{"n_layer": 9, "d_model": 640, "n_head": 10, "n_kv_head": 10, "head_dim": 64, "d_mlp": 1728, "vocab_size": 12723, "activation": "swiglu", "norm": "rmsnorm", "norm_place": "pre", "norm_eps": 1e-06, "positions": "rope", "rope_base": 61800.0, "rope_fraction": 1.0, "qk_norm": false, "attn_scale": 0.125, "bias": "none", "tie_embeddings": false, "parallel_block": false, "extras": ["local attention windows", "value residuals", "skips across layers", "capped logits"], "init": "uniform", "init_std_qkv": 0.0203, "init_std_o": 0.00478, "init_std_up": 0.0203, "init_std_down": 0.00291, "optimizer": "adamw", "lr": 0.000673, "beta1": 0.9, "beta2": 0.98, "weight_decay": 0.23, "lr_head": 0.00504, "grad_clip": 1.0, "warmup_steps": 452, "schedule": "wsd", "decay_fraction": 0.667, "decay_shape": "exp", "final_lr_fraction": 0.0, "batch_tokens": 131072, "seq_len": 1024, "doc_mask": true, "train_tokens": 1230000000, "steps": 9385, "dataset": "wikipedia_en"}
Each number is 50 + 15 x the weight over its row's rms, rounded and kept within 0 to 99. Layers, rows and columns count from 0. The size before them is the row's rms in percent of the matrix's.

# down: layer 2 MLP down (transposed), 1728x640, rms 0.0338, rows 1465-1493, columns 400-479
# gate: layer 2 MLP gate, 1728x640, rms 0.038, rows 1466-1493, columns 400-479
# up: layer 2 MLP up, 1728x640, rms 0.0371, rows 1466-1493, columns 400-479
down1465 099:22 61 65 25 52 62 38 49 14 38 51 49 36 45 54 42 64 30 84 75 20 19 22 62 56 44 66 59 28 28 65 72 75 55 48 29 33 61 31 44 43 66 43 74 42 56 26 42 36 64 39 54 64 57 52 66 50 41 22 51 60 70 47 64 51 42 45 73 31 38 64 63 31 34 63 56 36 49 63 71
gate1466 102:34 55 46 53 36 44 36 34 55 43 29 25 55 52 68 52 40 39 43 49 34 74 61 29 54 55 41 61 68 34 52 55 71 54 47 74 00 66 52 40 44 37 33 40 53 43 60 43 93 46 45 43 82 55 48 44 55 44 44 79 54 78 46 29 24 64 46 64 68 59 41 71 47 44 43 44 53 25 20 27
up1466 103:54 51 45 84 30 37 55 53 58 66 59 26 48 58 75 66 59 50 55 50 43 75 20 52 53 77 47 39 36 55 27 16 36 71 48 36 53 52 56 61 41 46 79 53 72 43 49 80 68 49 58 28 33 38 32 72 31 50 32 22 33 33 63 48 41 54 69 34 45 53 78 67 53 82 47 56 29 44 45 48
down1466 100:66 30 56 38 71 45 54 32 46 48 61 61 47 71 69 47 64 62 66 17 41 66 62 63 47 38 52 38 33 44 43 80 60 53 08 58 58 74 51 60 58 60 63 66 42 63 61 29 51 81 74 36 54 39 73 55 91 35 24 52 42 40 41 60 52 79 30 60 45 68 38 70 54 47 34 61 79 55 16 72
gate1467 100:65 62 75 63 61 42 70 74 30 65 21 21 26 52 52 45 55 62 61 56 73 52 35 30 56 67 41 52 59 64 49 42 57 63 41 42 25 52 62 65 64 38 57 38 81 63 41 62 46 72 35 66 55 37 42 59 55 41 42 68 75 63 47 80 99 57 26 62 38 60 54 72 59 66 44 48 40 46 51 67
up1467 096:47 20 57 38 65 76 65 32 68 51 71 73 62 31 33 61 25 45 45 40 49 59 81 62 35 27 56 53 68 42 82 76 31 55 58 36 65 36 46 37 26 40 57 67 42 27 36 24 58 28 37 70 53 53 44 29 56 47 61 70 60 44 55 48 43 66 49 43 61 62 50 12 83 37 35 71 48 45 52 55
down1467 100:33 48 64 34 68 51 85 66 50 63 41 53 46 59 59 57 46 54 51 00 61 16 78 73 42 58 64 37 59 34 66 59 32 51 29 59 48 69 50 60 62 56 70 32 67 36 39 35 51 71 50 72 32 86 33 40 66 14 41 54 50 32 70 59 67 59 36 26 58 65 52 72 66 29 27 41 40 16 47 64
gate1468 100:54 39 66 50 66 27 37 53 38 46 56 63 31 64 38 30 61 71 71 61 12 35 51 56 58 20 67 45 57 33 30 42 69 54 34 43 60 43 47 25 82 59 68 49 77 22 45 33 56 37 51 45 49 42 49 48 37 52 42 53 58 48 54 13 58 36 46 51 54 45 33 75 40 50 37 72 47 60 13 82
up1468 099:49 61 49 35 20 48 67 35 52 43 44 45 77 39 57 42 41 53 36 34 49 73 90 53 62 82 21 29 42 45 21 82 63 48 39 87 63 59 46 50 26 41 45 44 37 53 46 65 11 29 64 82 51 79 44 65 47 73 35 42 62 51 19 46 60 66 50 43 25 40 58 36 52 31 51 33 47 34 57 44
down1468 100:63 47 61 42 64 66 32 25 57 34 32 53 58 22 55 33 24 55 38 60 62 51 49 53 52 29 89 46 54 63 32 43 00 53 36 64 25 58 46 58 42 41 72 66 49 32 25 47 72 36 60 62 41 60 50 78 68 34 41 44 43 67 41 22 63 31 43 48 41 45 36 82 80 56 82 51 48 44 60 51
gate1469 099:34 47 63 49 55 41 46 37 44 68 67 43 67 56 44 37 67 52 66 36 76 54 59 69 61 30 39 39 26 40 51 48 56 45 58 51 58 49 46 32 30 54 45 67 61 36 41 37 41 36 66 68 44 48 37 49 24 65 22 29 71 71 36 75 57 41 59 77 54 52 37 58 30 89 65 32 40 34 45 38
up1469 100:65 43 47 80 65 23 54 34 45 60 32 42 43 48 46 61 37 88 27 66 34 51 46 38 61 49 18 38 55 31 56 63 54 07 46 64 37 27 47 31 60 56 41 38 65 73 45 47 59 58 66 55 58 55 27 76 50 48 59 60 53 53 43 32 48 46 41 65 46 63 74 75 55 50 49 76 64 39 48 50
down1469 099:55 41 52 44 70 02 63 31 27 46 40 75 18 51 62 51 51 33 44 09 30 28 29 64 53 63 24 57 57 27 67 52 36 53 52 58 48 34 35 58 60 65 35 45 51 42 48 34 38 36 44 53 47 68 49 92 52 63 38 73 39 24 68 68 48 62 68 51 46 59 47 76 53 48 64 34 64 46 64 45
gate1470 098:51 37 50 30 50 55 51 62 59 54 34 30 58 41 47 31 38 53 28 57 53 66 04 51 32 70 66 26 57 59 40 51 60 62 61 60 54 65 49 57 46 50 67 37 58 65 39 81 51 57 56 46 25 55 14 42 50 42 33 45 38 43 53 46 53 58 43 41 46 37 52 50 47 51 45 01 26 45 34 56
up1470 096:58 52 34 35 60 62 19 49 39 37 51 43 25 31 44 69 32 70 32 56 82 43 68 56 50 56 48 60 59 55 64 35 25 49 31 69 73 33 67 31 44 54 49 29 57 61 59 56 71 66 55 44 44 52 62 61 48 38 50 41 44 49 50 52 47 64 54 29 34 44 79 47 72 30 79 59 64 52 48 33
down1470 096:34 38 54 59 55 54 58 58 54 32 42 55 66 30 41 53 68 49 52 41 27 63 55 52 42 37 56 43 45 12 55 34 47 61 47 31 43 38 59 52 59 51 34 50 62 44 57 32 38 62 51 21 71 47 29 43 56 58 78 21 78 49 52 73 60 51 41 50 57 45 72 48 68 66 55 39 77 45 67 53
gate1471 103:57 66 51 28 70 19 72 27 52 52 54 42 55 30 62 47 61 37 44 36 53 35 43 61 61 31 43 74 49 61 50 61 41 34 29 80 46 55 72 35 28 33 37 51 31 52 61 68 70 33 55 50 33 40 38 51 28 34 28 58 46 49 53 44 50 61 44 49 39 62 20 63 42 43 45 48 53 48 45 41
up1471 097:16 89 78 51 48 65 46 29 42 68 57 40 32 65 31 39 35 58 48 41 65 45 55 34 50 78 39 66 72 64 63 31 42 45 80 44 65 56 58 61 46 38 49 42 42 22 36 32 40 68 86 42 33 64 47 59 56 46 49 59 45 43 50 60 75 52 47 68 24 54 52 70 54 58 44 56 23 46 40 37
down1471 099:39 58 51 52 39 80 44 82 58 60 42 30 63 53 51 29 59 31 59 28 51 34 52 53 61 70 46 37 17 27 43 32 49 53 39 36 65 64 84 84 65 53 56 54 66 50 69 32 79 67 69 84 59 46 43 79 36 66 49 46 51 58 39 57 28 17 55 57 42 38 58 54 65 76 58 46 60 42 21 67
gate1472 095:59 45 57 42 72 39 35 63 30 36 73 44 62 76 44 54 74 49 44 70 47 59 45 43 61 42 66 30 43 30 60 28 63 15 64 32 46 31 12 52 33 58 43 67 27 66 50 63 39 46 70 70 64 58 57 43 67 45 51 29 60 59 73 44 37 27 42 55 49 68 39 53 44 37 50 68 59 62 83 71
up1472 098:46 27 38 67 66 42 39 90 67 52 47 36 20 81 75 62 62 33 19 57 44 65 36 60 56 64 61 74 40 39 49 51 32 86 41 47 70 36 45 57 68 38 53 42 51 86 73 57 49 82 45 70 82 69 72 52 46 43 60 59 56 39 39 56 49 51 53 25 60 72 51 58 48 30 55 53 32 74 53 39
down1472 098:71 27 62 60 58 79 51 87 50 44 49 34 45 56 46 38 64 49 28 51 46 62 48 26 70 30 66 57 41 28 61 42 33 64 76 42 57 27 67 56 60 68 62 79 74 50 44 56 47 58 38 50 41 30 22 61 60 76 55 53 62 49 66 25 37 52 33 50 72 33 31 31 36 58 61 31 77 58 64 61
gate1473 103:38 39 64 47 18 47 38 64 52 58 28 39 41 54 17 36 26 45 58 48 56 49 45 27 50 53 84 47 28 31 27 35 46 65 48 36 68 30 38 36 53 35 48 19 68 60 47 18 30 50 32 62 42 43 27 46 37 28 14 39 35 59 59 72 78 06 46 38 46 36 71 59 45 26 42 37 85 56 73 38
up1473 107:25 47 47 58 43 76 56 67 77 52 07 18 38 50 46 53 96 06 44 47 49 68 46 65 52 83 48 30 23 78 64 64 41 66 43 55 34 47 47 39 53 50 51 45 43 76 58 52 56 48 61 62 34 16 52 40 56 29 58 50 42 45 82 70 19 34 32 49 67 31 34 70 35 59 32 73 44 44 46 37
down1473 107:42 50 51 56 39 66 68 65 68 36 76 53 60 50 47 63 61 44 49 99 63 63 48 34 47 59 39 43 43 58 46 59 57 66 61 49 37 61 87 56 71 38 35 76 37 46 34 54 28 61 71 60 46 54 54 41 30 65 25 69 29 64 62 45 62 22 15 32 56 38 62 48 42 41 51 41 42 48 42 37
gate1474 106:55 35 52 56 35 21 26 50 00 63 68 48 59 41 48 21 66 36 49 31 51 66 45 41 62 66 67 63 61 45 69 27 59 38 45 44 41 68 49 35 56 59 47 44 62 32 61 30 83 42 34 23 68 39 44 46 52 44 43 54 43 37 74 35 48 64 65 86 36 55 54 47 49 45 38 44 63 36 45 48
up1474 101:47 66 42 25 58 31 75 61 45 53 31 59 38 54 63 28 29 44 70 45 32 37 59 39 74 72 46 44 40 69 46 52 28 33 48 47 65 69 37 40 41 59 48 43 58 43 57 56 51 61 60 62 45 45 57 79 41 38 77 64 45 47 50 72 64 25 53 40 47 49 31 38 61 29 34 69 78 40 60 23
down1474 102:34 54 50 57 63 47 63 57 43 62 54 63 42 41 58 34 35 47 56 99 09 40 43 80 51 40 50 64 66 57 52 51 49 54 51 48 54 58 64 57 55 57 61 51 53 49 49 39 38 62 72 65 80 54 36 32 55 29 75 60 55 60 54 47 39 54 74 62 55 48 45 33 76 49 22 54 43 39 77 30
gate1475 103:38 68 57 28 27 54 56 32 32 64 56 54 42 31 52 58 39 64 48 45 42 76 36 23 35 62 67 39 48 18 48 46 39 46 47 48 30 60 49 58 30 47 47 68 69 42 68 62 44 27 53 62 41 52 69 46 42 23 46 45 61 38 73 48 82 19 84 23 48 37 72 34 57 39 25 56 45 49 45 41
up1475 102:63 45 50 47 32 37 24 66 67 39 32 44 40 45 65 62 52 66 42 56 38 49 33 46 17 61 31 30 38 51 38 50 48 53 43 62 69 67 62 64 31 64 78 89 19 47 49 41 62 50 55 53 47 72 47 24 57 66 76 46 42 54 39 17 61 59 26 44 58 40 51 73 69 51 19 53 53 71 55 62
down1475 104:29 32 62 51 68 24 57 54 45 50 43 71 63 64 36 35 72 41 62 35 33 67 47 40 44 77 54 77 37 33 38 44 59 39 49 40 44 50 36 31 44 51 20 50 40 60 51 26 62 57 46 65 35 36 53 47 52 55 54 51 56 44 46 52 49 51 30 58 70 49 11 23 55 42 58 59 98 54 50 37
gate1476 101:40 54 47 26 52 48 48 64 61 43 57 23 53 42 44 41 55 94 53 52 51 65 43 39 66 42 63 45 67 23 65 53 37 41 37 69 36 29 43 37 36 32 47 11 61 58 53 64 42 38 29 66 76 61 41 48 42 61 50 53 47 45 40 53 53 42 43 49 29 43 68 48 24 67 29 52 28 39 53 30
up1476 099:66 45 56 50 38 40 60 35 51 70 26 68 41 48 56 36 71 54 41 32 61 31 50 53 46 47 70 53 80 73 57 53 53 45 50 53 66 34 28 73 56 22 50 64 32 62 26 46 37 52 73 56 60 35 72 83 43 24 42 50 28 57 97 23 45 51 66 56 16 62 63 41 70 24 39 55 50 74 60 52
down1476 101:59 54 77 52 69 67 56 55 61 64 48 38 75 51 43 59 52 54 36 45 55 51 71 44 49 39 67 53 43 80 50 40 54 21 55 49 43 48 72 60 63 62 54 25 56 67 43 67 27 50 62 52 45 33 40 63 46 38 74 46 43 44 35 82 65 54 37 48 75 39 42 33 15 46 58 39 16 28 20 41
gate1477 095:72 71 57 52 55 56 63 42 30 32 40 46 54 31 57 52 50 64 57 42 30 29 53 57 58 48 38 72 36 61 62 31 36 34 36 45 70 04 32 44 44 54 46 13 57 65 42 80 63 45 24 37 48 23 41 51 72 73 68 72 52 39 44 55 41 50 69 41 62 51 55 61 51 77 28 36 78 60 50 66
up1477 099:61 50 60 69 52 39 22 75 48 42 43 66 54 00 63 85 36 82 78 46 16 34 45 68 46 65 68 51 53 58 27 40 48 47 48 42 65 53 20 03 15 41 44 32 35 58 52 72 28 56 26 48 27 25 64 35 41 33 40 62 59 17 55 53 31 70 39 37 55 47 46 72 67 63 36 45 46 96 72 62
down1477 101:38 57 83 49 42 34 58 33 67 42 06 38 59 47 56 62 48 76 75 67 39 31 47 45 74 67 25 56 56 50 49 50 31 27 39 69 61 48 25 66 29 36 67 49 70 52 52 61 55 34 73 56 25 18 36 50 40 56 58 64 59 45 47 51 54 30 59 17 59 78 49 49 75 61 51 63 55 62 39 52
gate1478 096:66 41 43 57 39 48 26 49 48 41 69 29 63 39 34 45 71 52 44 48 73 72 41 77 22 32 45 40 52 66 23 47 45 36 41 58 54 36 41 35 28 60 67 47 72 45 31 37 45 39 20 67 48 45 39 62 36 41 47 52 34 37 46 39 32 56 33 65 13 82 52 53 67 38 55 39 42 43 36 39
up1478 099:61 58 43 28 69 47 67 49 38 58 57 49 69 53 59 56 70 60 61 59 47 57 72 64 40 37 54 58 44 43 37 31 39 60 41 49 37 47 50 69 52 73 65 49 50 38 39 51 66 31 72 63 60 26 53 69 48 45 54 47 35 51 44 74 44 56 62 55 61 14 19 39 31 65 35 46 59 25 14 60
down1478 098:57 59 48 25 47 68 50 74 38 43 22 62 56 51 52 28 40 62 93 82 57 40 43 57 88 62 63 31 60 56 49 33 46 28 44 60 46 32 48 27 61 31 51 35 29 58 52 53 66 44 53 41 40 71 84 24 46 32 43 61 53 60 42 31 44 46 48 71 74 33 26 63 56 46 86 56 32 43 39 53
gate1479 101:41 78 65 32 32 47 79 58 67 35 42 60 32 66 42 34 25 54 71 59 30 64 60 74 75 45 48 51 44 58 77 70 53 44 47 51 59 75 60 54 74 31 72 27 56 65 47 31 38 14 12 54 63 53 46 39 28 49 55 33 38 40 13 45 51 51 57 49 58 27 49 85 40 52 70 61 29 44 50 58
up1479 102:48 61 44 55 48 36 37 22 59 40 42 48 47 62 59 54 50 39 67 42 41 55 76 67 42 48 64 48 43 91 56 67 45 51 38 44 56 49 67 63 15 40 51 71 42 60 30 28 27 40 35 53 23 32 67 44 60 08 55 42 60 56 84 37 53 58 61 49 50 19 32 61 58 62 45 43 35 55 52 60
down1479 101:38 40 44 25 50 36 57 44 63 46 69 39 64 49 51 35 55 53 66 60 26 39 51 88 37 41 56 27 49 69 50 53 45 43 64 52 65 36 35 26 70 71 46 44 50 29 35 12 24 60 36 37 28 47 56 51 52 70 49 70 40 56 48 53 50 60 31 65 56 57 77 54 38 36 32 37 62 50 66 71
gate1480 093:37 62 46 57 37 21 58 58 70 55 44 55 66 54 77 67 33 36 46 66 65 49 41 44 48 71 61 54 54 36 60 36 25 35 76 34 58 39 27 45 47 72 26 55 66 58 78 52 58 25 06 63 42 43 62 30 26 91 45 47 27 47 53 45 53 39 60 80 41 44 46 49 45 57 36 36 48 54 64 30
up1480 093:32 32 51 60 67 36 48 64 51 28 40 71 48 57 43 33 45 61 50 42 63 44 45 52 39 41 44 45 67 50 82 67 46 54 58 37 57 61 44 42 59 40 64 63 79 41 53 93 51 48 76 11 39 52 60 61 37 23 68 45 28 37 52 37 45 32 50 42 56 64 29 46 34 27 42 56 31 48 24 37
down1480 096:43 32 71 59 57 79 25 34 39 38 65 45 54 55 44 51 50 28 59 08 54 67 81 52 41 33 73 66 57 31 07 37 70 24 57 41 39 48 87 17 67 71 41 35 49 27 37 50 56 51 88 70 91 48 28 58 44 36 70 60 59 45 45 65 14 60 55 54 61 56 53 52 36 23 26 64 63 70 61 52
gate1481 097:44 72 64 19 30 64 42 65 62 60 67 64 48 50 52 35 45 55 63 45 46 53 55 44 42 38 58 51 61 37 51 45 54 67 29 82 26 43 36 55 45 23 26 47 49 66 53 62 43 42 25 27 63 43 57 42 32 62 37 60 89 38 45 21 82 42 61 75 31 61 58 61 37 84 42 52 63 46 34 61
up1481 099:43 39 40 48 49 51 44 73 53 48 49 53 75 24 48 57 63 35 53 65 35 56 31 38 46 43 47 52 66 45 61 66 47 40 47 79 21 33 42 42 49 54 34 44 43 56 56 50 62 76 12 63 57 44 49 25 44 48 28 72 47 36 80 41 38 63 82 81 40 50 39 68 56 48 77 60 45 42 61 69
down1481 098:34 59 41 44 71 55 51 57 34 57 29 44 41 23 51 46 73 67 67 99 66 23 65 20 54 64 55 31 15 51 56 46 38 59 48 30 59 45 64 81 43 46 67 45 54 41 38 38 45 59 61 56 42 78 60 72 54 33 45 39 54 50 66 62 51 39 07 24 67 77 56 39 51 42 76 61 49 51 30 58
gate1482 096:63 60 44 53 51 44 91 40 43 49 56 38 18 59 43 49 32 47 56 51 69 36 27 17 38 00 54 61 86 35 43 75 34 55 63 63 29 63 30 64 49 51 57 59 40 57 57 44 33 52 51 65 43 50 69 62 60 58 43 65 43 83 18 56 33 65 69 51 37 74 88 40 47 64 46 54 53 50 30 54
up1482 096:42 50 40 40 47 10 34 41 47 54 24 59 11 70 53 16 30 48 40 49 47 57 51 35 33 40 56 43 75 48 44 58 36 54 56 57 44 59 52 66 29 77 52 73 47 23 60 64 57 65 65 71 54 73 50 54 51 56 44 43 48 57 39 51 35 68 56 67 23 49 73 58 66 64 31 16 27 66 64 29
down1482 098:43 54 59 75 53 33 79 48 46 70 40 31 29 35 46 63 49 62 56 79 54 39 39 40 27 28 19 44 33 36 42 45 50 45 71 58 54 42 29 52 51 59 41 41 68 57 36 47 30 37 45 42 24 45 82 57 65 48 23 37 67 28 51 69 18 48 65 38 30 75 46 53 47 59 22 83 58 69 47 42
gate1483 097:71 23 36 80 55 58 12 49 24 35 63 39 44 41 56 23 58 37 39 49 22 67 47 64 33 49 41 77 40 46 43 36 28 53 38 88 29 54 22 53 74 53 48 35 72 58 65 40 69 50 33 40 88 13 21 45 46 56 59 30 59 67 36 31 35 76 35 24 61 51 34 34 51 61 36 34 68 17 26 70
up1483 096:58 38 57 76 42 59 35 49 87 33 65 66 46 36 21 49 45 19 41 50 31 72 32 52 52 36 32 75 51 60 48 35 70 32 26 54 33 58 32 46 43 59 67 32 74 43 24 46 43 53 55 46 43 43 53 66 38 63 42 45 42 47 34 60 74 45 20 70 52 83 61 38 54 34 53 54 59 70 31 70
down1483 096:47 61 36 54 33 20 72 63 47 46 46 21 18 62 67 39 59 71 51 50 53 39 34 72 66 60 61 57 43 36 53 88 36 25 65 49 63 59 59 38 67 53 47 47 46 43 66 54 47 34 34 68 42 49 49 33 61 52 26 66 48 38 49 49 43 43 61 36 50 33 46 63 68 53 50 50 46 39 64 20
gate1484 099:60 63 38 57 53 45 48 48 48 22 97 37 54 53 60 28 48 57 79 44 80 54 67 53 55 54 33 54 51 53 56 39 47 44 60 53 50 53 37 34 76 27 28 51 46 28 49 31 23 37 40 51 65 37 67 44 92 51 42 54 47 50 48 19 49 61 41 59 26 37 63 63 60 68 39 32 51 46 39 50
up1484 096:63 32 57 27 71 07 45 41 33 40 70 69 68 40 53 55 29 44 60 43 69 35 49 47 54 67 33 47 58 71 43 20 20 65 47 70 56 68 60 56 63 67 40 74 34 58 49 56 62 37 49 40 41 49 52 58 65 60 50 41 25 67 60 49 66 35 48 46 42 61 25 53 62 84 49 31 44 60 45 59
down1484 098:45 45 53 35 52 59 37 57 62 67 44 61 67 54 27 47 30 59 60 38 31 24 44 47 26 63 63 64 54 72 51 33 53 62 77 62 59 24 29 26 43 53 37 70 49 52 39 53 39 57 37 30 51 54 62 46 56 69 48 58 20 39 33 52 66 47 51 21 65 50 45 57 24 33 59 36 32 49 77 72
gate1485 102:45 73 38 61 40 34 51 60 62 73 26 55 45 30 29 58 57 59 71 44 65 49 34 44 62 29 45 43 18 65 69 49 56 25 22 64 36 41 38 44 70 13 65 29 46 25 67 57 30 62 61 59 62 58 71 68 36 59 34 43 47 23 59 23 48 35 52 74 41 37 37 49 33 37 40 49 82 47 62 53
up1485 103:85 82 43 29 44 45 63 60 35 36 51 54 51 48 52 59 40 54 38 66 21 56 28 58 73 48 77 54 88 39 37 44 74 32 15 51 46 55 64 65 11 66 41 28 15 19 74 56 22 69 59 26 49 77 28 56 36 33 50 46 47 49 64 61 61 27 66 43 61 58 42 35 28 25 59 44 66 64 24 30
down1485 105:42 46 31 49 28 49 65 60 64 79 59 35 53 58 78 62 52 55 49 72 42 31 22 71 58 54 52 35 34 79 33 52 70 60 47 73 62 44 79 03 58 38 56 63 71 87 43 40 52 52 36 24 83 60 49 26 40 60 64 62 33 61 79 60 52 49 56 46 54 28 53 74 34 45 56 40 61 34 42 55
gate1486 100:68 59 66 50 55 71 51 49 37 81 61 20 35 87 53 54 44 38 85 34 49 53 52 46 46 49 54 33 52 64 48 59 27 38 49 19 38 33 36 40 70 30 42 42 41 82 49 32 59 13 54 40 54 58 74 63 61 37 40 55 72 61 53 31 47 44 52 41 37 41 51 69 37 54 69 96 44 49 35 56
up1486 099:39 48 53 15 27 26 57 59 55 70 48 38 34 39 32 72 51 49 72 53 69 58 36 46 81 53 27 48 53 53 69 77 42 53 46 59 46 94 46 19 25 56 65 35 16 48 32 50 41 49 56 51 55 35 52 50 10 57 57 54 40 48 54 71 55 36 50 50 61 53 73 28 54 46 33 63 41 48 52 50
down1486 099:50 62 52 27 85 89 18 66 49 37 27 28 30 63 43 41 28 44 54 45 70 50 42 48 88 78 45 60 52 37 39 48 55 65 33 40 38 66 32 36 36 63 42 57 35 57 37 57 61 50 74 32 62 51 23 37 47 60 40 76 67 70 40 68 55 57 59 61 56 50 53 28 57 43 64 39 64 49 44 52
gate1487 102:83 40 47 63 38 70 30 63 00 50 51 24 44 34 59 40 54 49 65 50 53 39 64 45 54 40 63 66 44 44 82 46 63 45 24 28 57 44 75 45 56 49 55 43 35 57 40 27 51 87 51 47 46 47 47 68 49 55 60 49 69 40 46 71 73 51 12 53 45 78 77 56 25 60 55 45 84 43 44 52
up1487 101:58 55 58 74 28 58 37 54 61 48 45 55 47 44 31 28 51 51 44 66 48 31 30 47 59 87 45 49 37 57 52 37 36 50 31 46 28 57 41 36 63 46 37 62 59 61 44 40 51 73 88 75 65 66 70 21 51 42 26 58 46 51 60 69 52 66 31 29 60 29 42 58 64 49 61 56 56 40 61 42
down1487 100:52 64 64 59 35 66 40 14 59 53 41 12 44 53 53 53 25 35 40 73 59 59 61 49 59 54 44 30 50 64 72 32 37 45 74 60 43 55 39 49 66 27 56 54 48 52 59 61 40 54 36 44 14 42 68 31 36 36 36 37 48 52 52 40 52 50 54 26 52 46 20 39 54 30 71 41 50 51 78 47
gate1488 097:52 53 58 34 62 68 65 68 34 75 46 86 26 31 60 56 34 59 58 55 41 30 47 46 43 44 55 25 44 70 55 41 40 74 67 39 67 57 38 35 14 59 28 70 56 42 34 63 25 60 57 44 57 59 65 37 58 56 41 70 42 51 33 63 50 32 83 38 64 71 44 60 62 40 49 71 71 71 67 60
up1488 093:29 57 45 44 52 61 59 75 32 24 46 46 38 42 40 46 28 25 59 53 58 43 68 38 78 64 05 50 57 64 70 36 59 48 67 56 52 49 43 31 57 66 18 52 41 25 36 43 53 31 57 36 34 74 53 36 50 67 45 83 44 88 49 56 45 59 77 61 64 35 50 61 35 67 54 58 34 51 58 54
down1488 086:64 59 44 78 54 64 49 47 45 53 31 35 45 51 60 39 61 60 67 99 48 43 28 62 67 60 65 26 25 50 70 59 56 31 38 41 55 48 58 78 67 18 59 34 55 70 32 22 67 66 56 82 60 29 67 88 50 61 58 23 68 41 52 50 36 60 46 47 55 62 45 47 43 61 49 31 49 39 23 70
gate1489 098:20 68 68 61 50 74 71 50 50 63 67 32 35 39 43 53 51 65 52 26 67 74 61 42 43 53 40 19 49 42 40 66 82 52 37 75 60 61 45 65 42 33 48 45 51 57 49 51 31 49 55 69 64 53 51 65 59 52 45 47 40 58 37 18 70 71 46 38 45 73 46 61 54 61 59 48 62 61 59 50
up1489 101:26 52 39 31 44 40 45 61 28 69 63 43 76 71 64 32 40 38 43 42 31 54 71 19 45 41 51 41 17 44 37 36 48 26 54 78 67 55 31 66 36 47 22 64 34 53 43 54 47 48 18 45 42 63 29 35 66 57 32 65 21 57 07 27 38 51 60 68 20 56 69 62 30 92 62 26 63 54 62 37
down1489 100:68 68 54 37 62 55 51 37 59 40 31 75 59 26 44 50 44 47 50 61 33 19 46 39 39 36 50 32 47 51 43 20 48 59 57 67 42 42 48 38 30 66 40 49 49 81 51 26 18 46 44 54 54 30 39 58 43 37 33 51 37 68 42 64 38 58 54 70 56 37 27 49 35 42 56 56 55 46 86 58
gate1490 099:51 62 41 12 60 56 45 66 30 23 75 27 41 53 77 31 50 45 63 40 46 61 54 36 73 28 71 60 56 33 45 53 35 57 34 59 68 64 61 56 77 39 63 31 51 59 29 69 64 79 64 88 40 50 60 75 56 21 61 33 82 35 40 60 71 64 60 22 48 43 35 34 65 49 62 51 31 21 73 29
up1490 095:61 63 41 66 47 59 46 55 64 60 59 28 58 50 43 62 43 26 30 35 64 30 68 44 45 32 45 28 58 66 54 58 47 55 69 20 33 46 42 72 51 50 51 45 50 69 83 33 61 34 41 55 53 59 54 35 50 65 34 65 69 26 40 23 56 36 57 57 41 50 54 47 36 32 24 43 52 51 41 32
down1490 098:45 74 42 33 61 53 58 44 45 42 74 37 49 42 39 38 56 47 40 48 40 72 56 27 57 74 59 52 64 50 27 67 64 57 48 43 57 36 46 44 40 42 12 41 69 54 77 64 49 74 39 48 75 53 51 53 49 05 52 29 34 36 36 44 35 44 53 57 55 62 59 73 61 66 22 76 45 67 55 45
gate1491 102:58 84 51 49 73 43 35 57 22 62 52 64 60 27 35 53 31 57 63 33 38 60 60 42 43 51 57 36 13 34 64 43 87 26 42 43 42 48 47 63 48 51 38 56 48 61 57 64 32 81 49 60 67 59 49 53 18 16 38 59 50 48 59 56 29 63 64 38 62 58 48 51 54 31 20 67 52 48 59 59
up1491 101:77 53 58 41 49 24 40 75 38 56 46 61 58 49 32 49 48 58 45 34 63 51 86 41 24 56 51 38 67 68 53 00 60 50 41 68 44 49 61 72 58 56 31 46 35 61 30 95 63 91 65 18 60 67 71 37 50 38 64 24 19 52 81 48 41 32 65 41 27 78 68 39 33 34 51 42 55 33 89 65
down1491 104:28 57 37 60 61 46 43 39 33 42 61 67 53 25 55 33 46 20 59 92 40 40 64 59 37 35 45 30 50 53 54 45 80 47 58 47 63 15 47 59 61 34 41 25 51 47 29 57 61 99 15 41 44 72 22 64 38 37 61 27 63 35 66 43 43 39 60 74 47 74 31 45 30 59 56 51 52 34 65 32
gate1492 099:14 37 56 54 34 58 47 61 49 55 56 02 44 68 42 44 23 88 89 62 44 69 53 62 46 48 40 54 65 40 42 35 41 66 45 38 50 26 50 52 77 48 41 42 44 48 56 68 38 49 57 45 20 52 54 52 74 88 61 52 44 37 29 22 76 51 50 65 58 52 50 66 44 69 31 43 41 31 90 63
up1492 101:39 39 46 65 48 28 83 26 57 37 55 37 18 68 33 56 52 46 62 60 54 42 54 35 70 33 09 69 67 94 41 81 34 46 63 48 56 44 73 66 38 44 48 55 47 35 33 61 47 45 54 52 80 33 53 54 48 52 56 63 48 72 34 59 67 52 56 61 34 64 34 42 45 34 58 50 55 43 53 64
down1492 099:49 44 35 54 27 57 49 70 41 33 29 49 52 27 31 50 52 39 73 04 57 60 68 33 35 37 63 46 58 24 65 46 49 17 61 67 58 51 20 42 51 53 61 64 76 81 54 55 40 70 48 51 42 42 60 72 59 54 42 50 57 24 62 44 63 34 58 35 41 54 54 50 36 37 47 49 41 58 44 49
gate1493 102:44 72 53 54 52 37 32 35 60 19 29 41 62 59 70 70 49 44 67 30 52 60 47 52 34 33 79 71 56 59 41 68 45 33 41 63 54 67 62 39 44 43 51 51 42 33 44 39 67 33 58 38 15 26 22 74 72 45 57 66 66 44 08 47 50 56 47 44 62 66 63 49 73 53 39 67 59 40 44 42
up1493 102:59 37 72 68 58 66 42 43 81 78 51 28 47 52 47 70 59 11 25 42 45 57 65 54 56 62 67 35 44 78 71 49 48 71 34 61 61 63 83 51 63 42 71 70 51 63 49 53 48 60 57 44 46 46 81 35 40 58 75 45 70 54 66 18 38 55 51 53 55 77 72 54 36 55 95 78 61 15 43 58
down1493 103:35 52 59 77 56 43 45 34 58 47 44 53 27 50 77 40 52 75 37 33 48 53 59 72 47 59 31 37 62 61 47 71 66 58 38 73 21 43 50 53 44 37 59 48 56 65 34 52 46 51 31 63 72 51 51 41 59 70 88 69 57 41 52 60 39 68 54 40 67 54 54 61 42 63 73 49 51 43 68 55